Weights of a small transformer language model: 272M tokens.
Each number is 128 + 32 x the weight over the matrix's rms, rounded and kept within 0 to 255. Layers, rows and columns count from 0.

# layer 7 MLP down (transposed), 1024x256, rms 0.0526, rows 48-53, columns 0-255
[[ 76 113 129 144 142 147 103 199 160 150 156 244  66 112  16 132 134 120  81 138 173 167 188 192 137 144  71 159 148 132 130 177  70 130  78 121 120 177  93 133 139 166 178 133  72 128 146 168  87  76 148 150 152 101 126 117 148 173 106  42 127 139  77 126 136 136 113 152 115 186 173 141 144 174  57 130  98  90 177 131 103 124 107 137 103 140 158 124 101 122  36 165 172 112  98 134 151 118 124 140 121 162 156 217 141 154 132 122 168 179 141 175 140 255 129 176  93 202 123 139  51 137 145 106 144 122 130 140  68 104 161 141  68 107 100  93 142 151  85 153  83  69 175 167 136 172 111  84 133 126 163 126 145  97 146 145 139 151  74 182  97 106 143  77  53 117  67 143 192 169 159 111  98 168  51 139  78 215 176 135  73 151 130  85 136 149 100 112 107  97  96 147 153 156 146  98 151  96 154 137 196  98 138 123 123  90 168 142 119 147 108 132  48 121  77 153 117 126 131  98 146  99 205  91  93 114 113  84 131  70 160 150 121 120 182 109 159  92  79  77  79  86 142 129 117 130 124 104 166 112 150  90  75 148 106 174]
 [149 138  56  84 117 109 173  84 125 103 151  99 149  95 121 157 173 152 178 129  67 167 144 132 180 151 134 135 127 140 147 115  97 120  68 147 101 156  90 157 147 205 171 158 124  95  91 162 102 137 129 128 110 153 113 153  93  96 141 104 124  94  62 112  91 130 180 130 147 192 108 179 104 138 123 112 143 153 141 160 185 121 139 128 114 148 100 139 103 101  88 120 117 144 138 152 125 123 140 149 135 105 190 138 128 107 147  94 126 119 178  97 147 123 146 118 176 162  97 133 149 101  85 166 186  69 122  95 125 173 121 123 139 138 111 101 176 163 192 140 136 133 112 155 153 100 157 117 126 163 182 114 125 154 108 130 177 120 127 127  65 161 141 105 127 130  56 122 134 123  83  96 141 110 179 105 138  62 143 166 104 122 107 115 218  96 180 143 153 157 137 130 117 132 136 123 128 120  90 137 131 143  95  98  96 144 158 179 141 123 162  91 111 129 130 168 115 168 172  67 108 152 117  83 141  93 155 114 145 127 116  83  64  68 127  82  94 128 117 110 133 146 106 136  99 198 144 203 159 152 175 134 161  97 138  98]
 [159 118  89  94 131 135 140 161 159 119 156  98 122  81 173 141 123 169  81 135 159 182 120 160 159  92  81 130  81 167 121 124 208 118 107 101 179  69 152 177 134  89 189 177 106 103 162 172 170 146 103 137 151 139 150 139 101  99 145 160 132 162 158 133 145 174  83 126 109 128 124 187 129  88 125  90 113  96 136 154 101 121 125  95 107 116  99  93 152 157 135 124 122 134 100 120 138 107 137 144 149  53 106 150 190 112  72 113 128 107  95 213  87  97 103  64 119 127 116 103 128 172 132 127 151 123 168 125  83 155 189  93 133 102  90 195 125 133 113 109 120 104 136 142 143 106  94 101  95 138 129  96 168 118 193 139 146 144 110 165 142  86 131  93 113 174 113 150 120 133 129 126 109 114 130 139 135  71 120 102  69 135 112 158 118  98  39 119 104 130 149 108 189 121 162  89 145 135 176  83 157 115  70 125 105 204 187 109 166 142 220 103 191  99 150 213  83  74 140 103  91 122 112 114 133  95 153 110 183 153  80 178 139 167 146 163 160 141  91 125 128 106 142 148  88 130 192 113 111 126 110 129 118 101 156 149]
 [106 162 176 136 108 168 171  86 136 120 102 153 146 168 142 203 152 185 152 113 123 165 130 132 174 174 138  79 151 144 186  77 151 143 108 138  99 115 110 136 121 105 129 134  87 112  91 148 159  61 105 162 115 178 131  80 190 126  95  94 138 120 146 139 193  87 131 148 110 189 119 137 123 157 107 115 118 126 169 125 169  70 124  87 134 114 124 165 156 154 155 118 140  95 138 141 181 157 187 117 169 155 121 143  86  93 123 139 152 166 132 120 102 160  74 122 134  70 155 110  73 104 138 123 129 187 132 149 192 113 139 155 136 152 112  66 130 116 113  85 189 109 131 110 175  90 164 120 116  67 134 101 180  67 120 147 175 168 115 111 167 146 127 175 102 130 108 111  78 181 161  81 124 132 116 119  96 141 102 174 133 125 103  93 150 112 126  88 103 133  82 165 123 104 120 144 138 162 176 122 166  71 112 135  89  59  89  94 138 190 118  91  87  68  96 100  98  88 138 165 102 118 135 186 136  60  76 125 128 162 134 141  81 173  70 173 149  75 148 145  91 152 134  67  98 177 174 118 185 160 133  89 176 144  81  87]
 [111 186 176 141 141 123  78  86 116  74  96 118 165 117 160 123 150 135 125  97  60 128 104 107 112 143 171 126 127 124 144 166 146 153 192 123 128 101 167  60 158 125  94 136 186 117 124 159 149 154 101 130 168 125 131 138  99 155 154 159 188 171 156 156 109 123 133 139 106 112 173 107 128 164  68 150 120  95  56 142 193  79 162 110  93 103 106  76 138 191 139 132  70 196 120  97 139 137  99 124 106 113 158 137  88 145 126 136  80 139 101 131  95 110 111 146 129  51 192 114 190 136 120 106 101 167  95 105 160  75 156 124  73  90 152 176 108 136 132 123 172 137 139  79  98 100 163 110 157 113 115 123 135  95 126 131 158  98 196 178 118 141 122 180  88  98 135 155 199 139 123 146 146 152 122  80 140 102 121 159 109 129 142 151 135 130 147 152 137 128  84 157 153 122 101 141 103 135 172 127 123 201 136 177 156 116 121 144 151 139 139 112 130 125 142 147  88 108 178 112 151 103 182  85 150 123  93 145 120 113 155 125  98 123 129 129  95 113 153 112 122 110 124  83 114  63 138 116 120  28 142 140 141 145 100 170]
 [150 107 133 141 108 149 100  79 134  62 131  42 111 151 151  84 150 141 124 106  92 146 149  43 102 164  66 126 176  63 162 161 107 145  96 120  81 107 172 117 178  78 161 117 163 137 130 197  92 120 190 187  68 140 107 175 127  96 141 123 234 127 163 107 166 171 100 118 126 119  93 117 111 110  41 153 140 138 116 113 121 103 154 112 106 158  94 138  81 117  92 131 103 156  74 112 163 132 137  97 162 103 108 101 125 112 120  83 149 180 147 144  70 126  95 150 214 165 179 172 118 169 127 109 124 124 199 118 166  86 152 166  94 167 148 101  88  96 110 117 141  32 187  69 104  83 107 127 105 153 209 105 117 163  43 152 124 152 129 156 208 106 102 126 141 154  89 176 167  75 113 130 137 136  35  89  91 139 125 164 115 139 172 140 146  83 190 148  52 108 121 167  98  77 151 126 144  84 143 128 134  95 144 143 169 141 141 104  89  92 187 111 128 118 159 122 149 179 122 148 164 171 141  86 141 102 108 119 106 148 183  70  90 119 134 168 134 111  98 108 144 147 133 147 112 125 169 124 139 137 171 182  96  70 137 119]]
# layer 7 MLP up, 1024x256, rms 0.0526, rows 49-54, columns 0-255
[[113  89 162 136 126 146 118 108  95 171 107 121 149 155 130 122 163 203 121  85 143 111 115 156 191 109  83 131 212  91 105  64 164  41 136 115 166 126 129 116 154 175 135 136 101 146 157 153 136  53 158 131 185  87 151  97 138 176 159 165  92 120 155 101 145 145  91 193  74 119 120 104  93 122 104 126 197 128 118 124  99 134 122 130 166 137 115 154 144  88 120 153 115 153  96 171 125 159 149  82 142  97  57 178 157 130 129 168 114 129 122 155 140 152 162 106 118 120  60 144 143 160 165 162 131 158 163 161 221 120 169 157 143 118 110 119 116 144  70 104 110 120 150  81 150 145 121 131 137 148 142 131 134 107 130 142  98 193 123  86 141  62 128 107 140  87 130 114 116 127 137 145 137  74 122 202 116 155 127  85 176 151 139 136 124 143  53 117 107 110 143 111 143 158 145 102 161  83 171 170  38 101 145 115 134 144 136 162 146 127 104 105 134 177 145 108 148 110  98 146 147 143 115 129 163 138  98 148 100 125 125 138 134 140  65 125 121 131  82  99 156 100 168 140 152 113 131 118 142 120  96  99  96 114 141 138]
 [150 122  87 141 131  93 164 175 102 175 108  93 101 108 105 143 208 130 191 109 153 196 177 150 156 139 162 143  98 138 183  49 110 140  94 168  66 147 149 177  75 125  69 136 101 123 151 111 156 144 119 155 122 138 105 110  94 102 114 158 117 119  84  60 138 109 189  84 136 111 142 132 111 107 158 122 108 136 174 169 127 124  59 129  94 173 151 166 129 110 143  92 179 102  90 166 123 181  43 112 119 153 173 135  65 184 123 162  79  83  89 111 196 125 163 150 119 153 174 124 122  87 164 108 175 105 186 124 168 110 118 135  87 135 179  41 100 116  71 147 142  99 147 139 160 153  81 173 112  88 107  67  54 106 100 184 143 140 177 152 121 106  83 132 133 126 143 111 101 140 182 141 107 100 136 138 119 168 113 110 102 128 120 158 191 114  67 142 118 132 131 133 167  91  70 153 131 129 117 137 145 128 131 104 138  59 110 123  99 128 190 101 103 151 124  75 144 142 153 121 139 159 113 147 141 179  60 121 173 101 127 121 129 128 135 139  83 131 158 104  76 110 156 147 136 119  82 216 117  85 127 190 214 141 124 111]
 [148 161 169 152 109 114 135 115 136 150 124 149 134 179 123 132 107 117 128 169 147 160 140 193 142 159 121 157 176  99 152 201  86 173 122 156  98 162 148 170 136 111 132 113 131 118 141 158 126 104  85 128  79  96 149 152 117 118 101 176 109  84  98 176 147 138 125 164 148 130 127 114 128 104 136 139  59  95 148 159 106 111 153 168 135 110 166 135 139 111 138 162 109 146 149 134 152  97 170 134  88  87 146 164 154 136  71 136 129 162 133 155 147 129  94 147 113 135  94  99  84 106 140  84 150 127  14 117 152 140 139 145 111 106 128 137 105  82 130 138 166 115  94  97 131 146  79 137 143 162 145 133 146 162 121 215 112 150  82 143 116 107  82 115  80 161 130 157 121 130 127 139 134 126 104 115 173 124  98 111 121  78  86 109 120 136 123 152 118 105 186  62  65 106  51 109 132 175 128  98 114 132  92 197  81  48 156 145  81  88 163 175 100 102 114  79 134  86 111 154 144 139 148 168 133 163 162 153 199  94 163 108 133 129 157 147 115 125 147  85 105 107  85 150 144 130 187 126 156 110 105  89 133 114 142  62]
 [144  58 169 137 116  82 139 101 110 163 153 117 146 121 105 138 150 121 128 151 173  93 171  80 157 121 173 108 185 100 109 116 101  94  92 153 113 172  78 128 118 145 137 170 107 158 160  96 135  92 115 186 147 133 159 133 154 123  84  94  95 112  96 135 175 127 131 112 110  86 143 177  93  83 164  74 117 105 118 141 116 181 154 134 108 154  92 164  99 115 134  87 124 150 124 156  76 167 196 152 144 164 142 182 148 133 119 134 133 106 173 126 156 103  56 126 137 179 107 145  80 106 157 139 128  90 148 144  89 149  95 134 130 138  86 111 131 103 148 116 142 110 145 175 149 130 162  78 167 123 143 168 131 108 151  98 171 138  93 121 102 128 132  83 144 113  73 143 144  84  98 116 126  90  95 212 102 123  87  97 121 122 124 124 156 214 135 139  85 157 149 120 129 184 122 136 125 113 124  54  81 128 135  80 104  98 174 154 157 139 110 139 157  79 137 146 172 143 163 164 154  83 119 136 136 107 128  98 198 148  99 135 137 133 149 153 115 131 120 162 126 169  87 144  87 140 110 136  92 141 144 122 135 120 147 116]
 [132 173 129 163 134  44 117 127 127 166 122 112 134  97 136 105 171 133 139 139  88 155 110 163 140 107  85  90 103 149 113  63 160 133 106 138 134 179 136 195  96 129  64  74 117 107 173  90 158 180 140  69 160 156 138 112 131 157  87 146 138 182 132 158 115 116 163  94  70 101 165 176  61 135 143 170 141 127 108 152 118 162  65 153 169 141 103 120 116 119 127 150  94 156 131 191 144  77 129 122 192  25 182 112  94 162 137 153  99 148  92 112 122  95 118 142 122 114  77 196 138  89 124 101 136  99 150  81 127 100 113 130 207  89 135 116 108 119 151 113 119 179 138 175 147 160  68 143  87 149 107 163 200 161 135 121 159 149 134  66 166  83 134 131 113 217 107 146 106 155 119  74 169 110  99  88 157 125 156 114 163  53  93 139 127 106  61 135 176 126 120 155 124 108 113 156 151 108 128 126 117  78 152 161 128 131 149 156 140  87 155 193  89 174 132 195 114 108 100 124 186 133 147 123  88 155 135 161 131 134 105 166  88 107 135 149  80 127 138 155 143 126 163  99 118 118 111 168  87  67  68 115 112 113 126 111]
 [101 138 109  77 121 139 138 127 124  69  86 164  98 133  98 101 119 136 127  93 121  92  97 187 166 163 139  85 118 150 162 149 125  57 117 110 130  99 114  97 194 126 134  72 136 169 100  71 165 162 146 114 143 117 123 113 129  95 135 154 124 167 160  79 127 154 109 133 155 150 152  95 148 152  70  47 148 108 152 137  86 181  84 107 150 125 118 147 122 144 183  90 118 137 102 130 140 168 160 146  83  95 170 136 106 132 120 169 193 130 208 144 142 116 101 111 124 182 177 118 107 140 141 123 132  87 166 142 153 143 107 154  98 122 135 163 152 204 115 129 157  98 142 126 134 128 115 143  91 177  93 125 133 110  91 137  94 148 147 129 137  95 104 169 141  73  86 141 160 174 145 146  70 133 125 140 144 167  60 108 112 182 130 135 167  77 120 144 155  99 167 174 150  76  92 136 101 157  83 150 138 159 153 130 120 122 144 127 140 124  79 138 119 118  96 152 161 131 159 129 107 132 119 110 118 164 108 123 105 158 145 143 219  97 154 115 136  70  68  96 121 146 134 118  91 113 108  78  99 116 149 114  77  79 178 105]]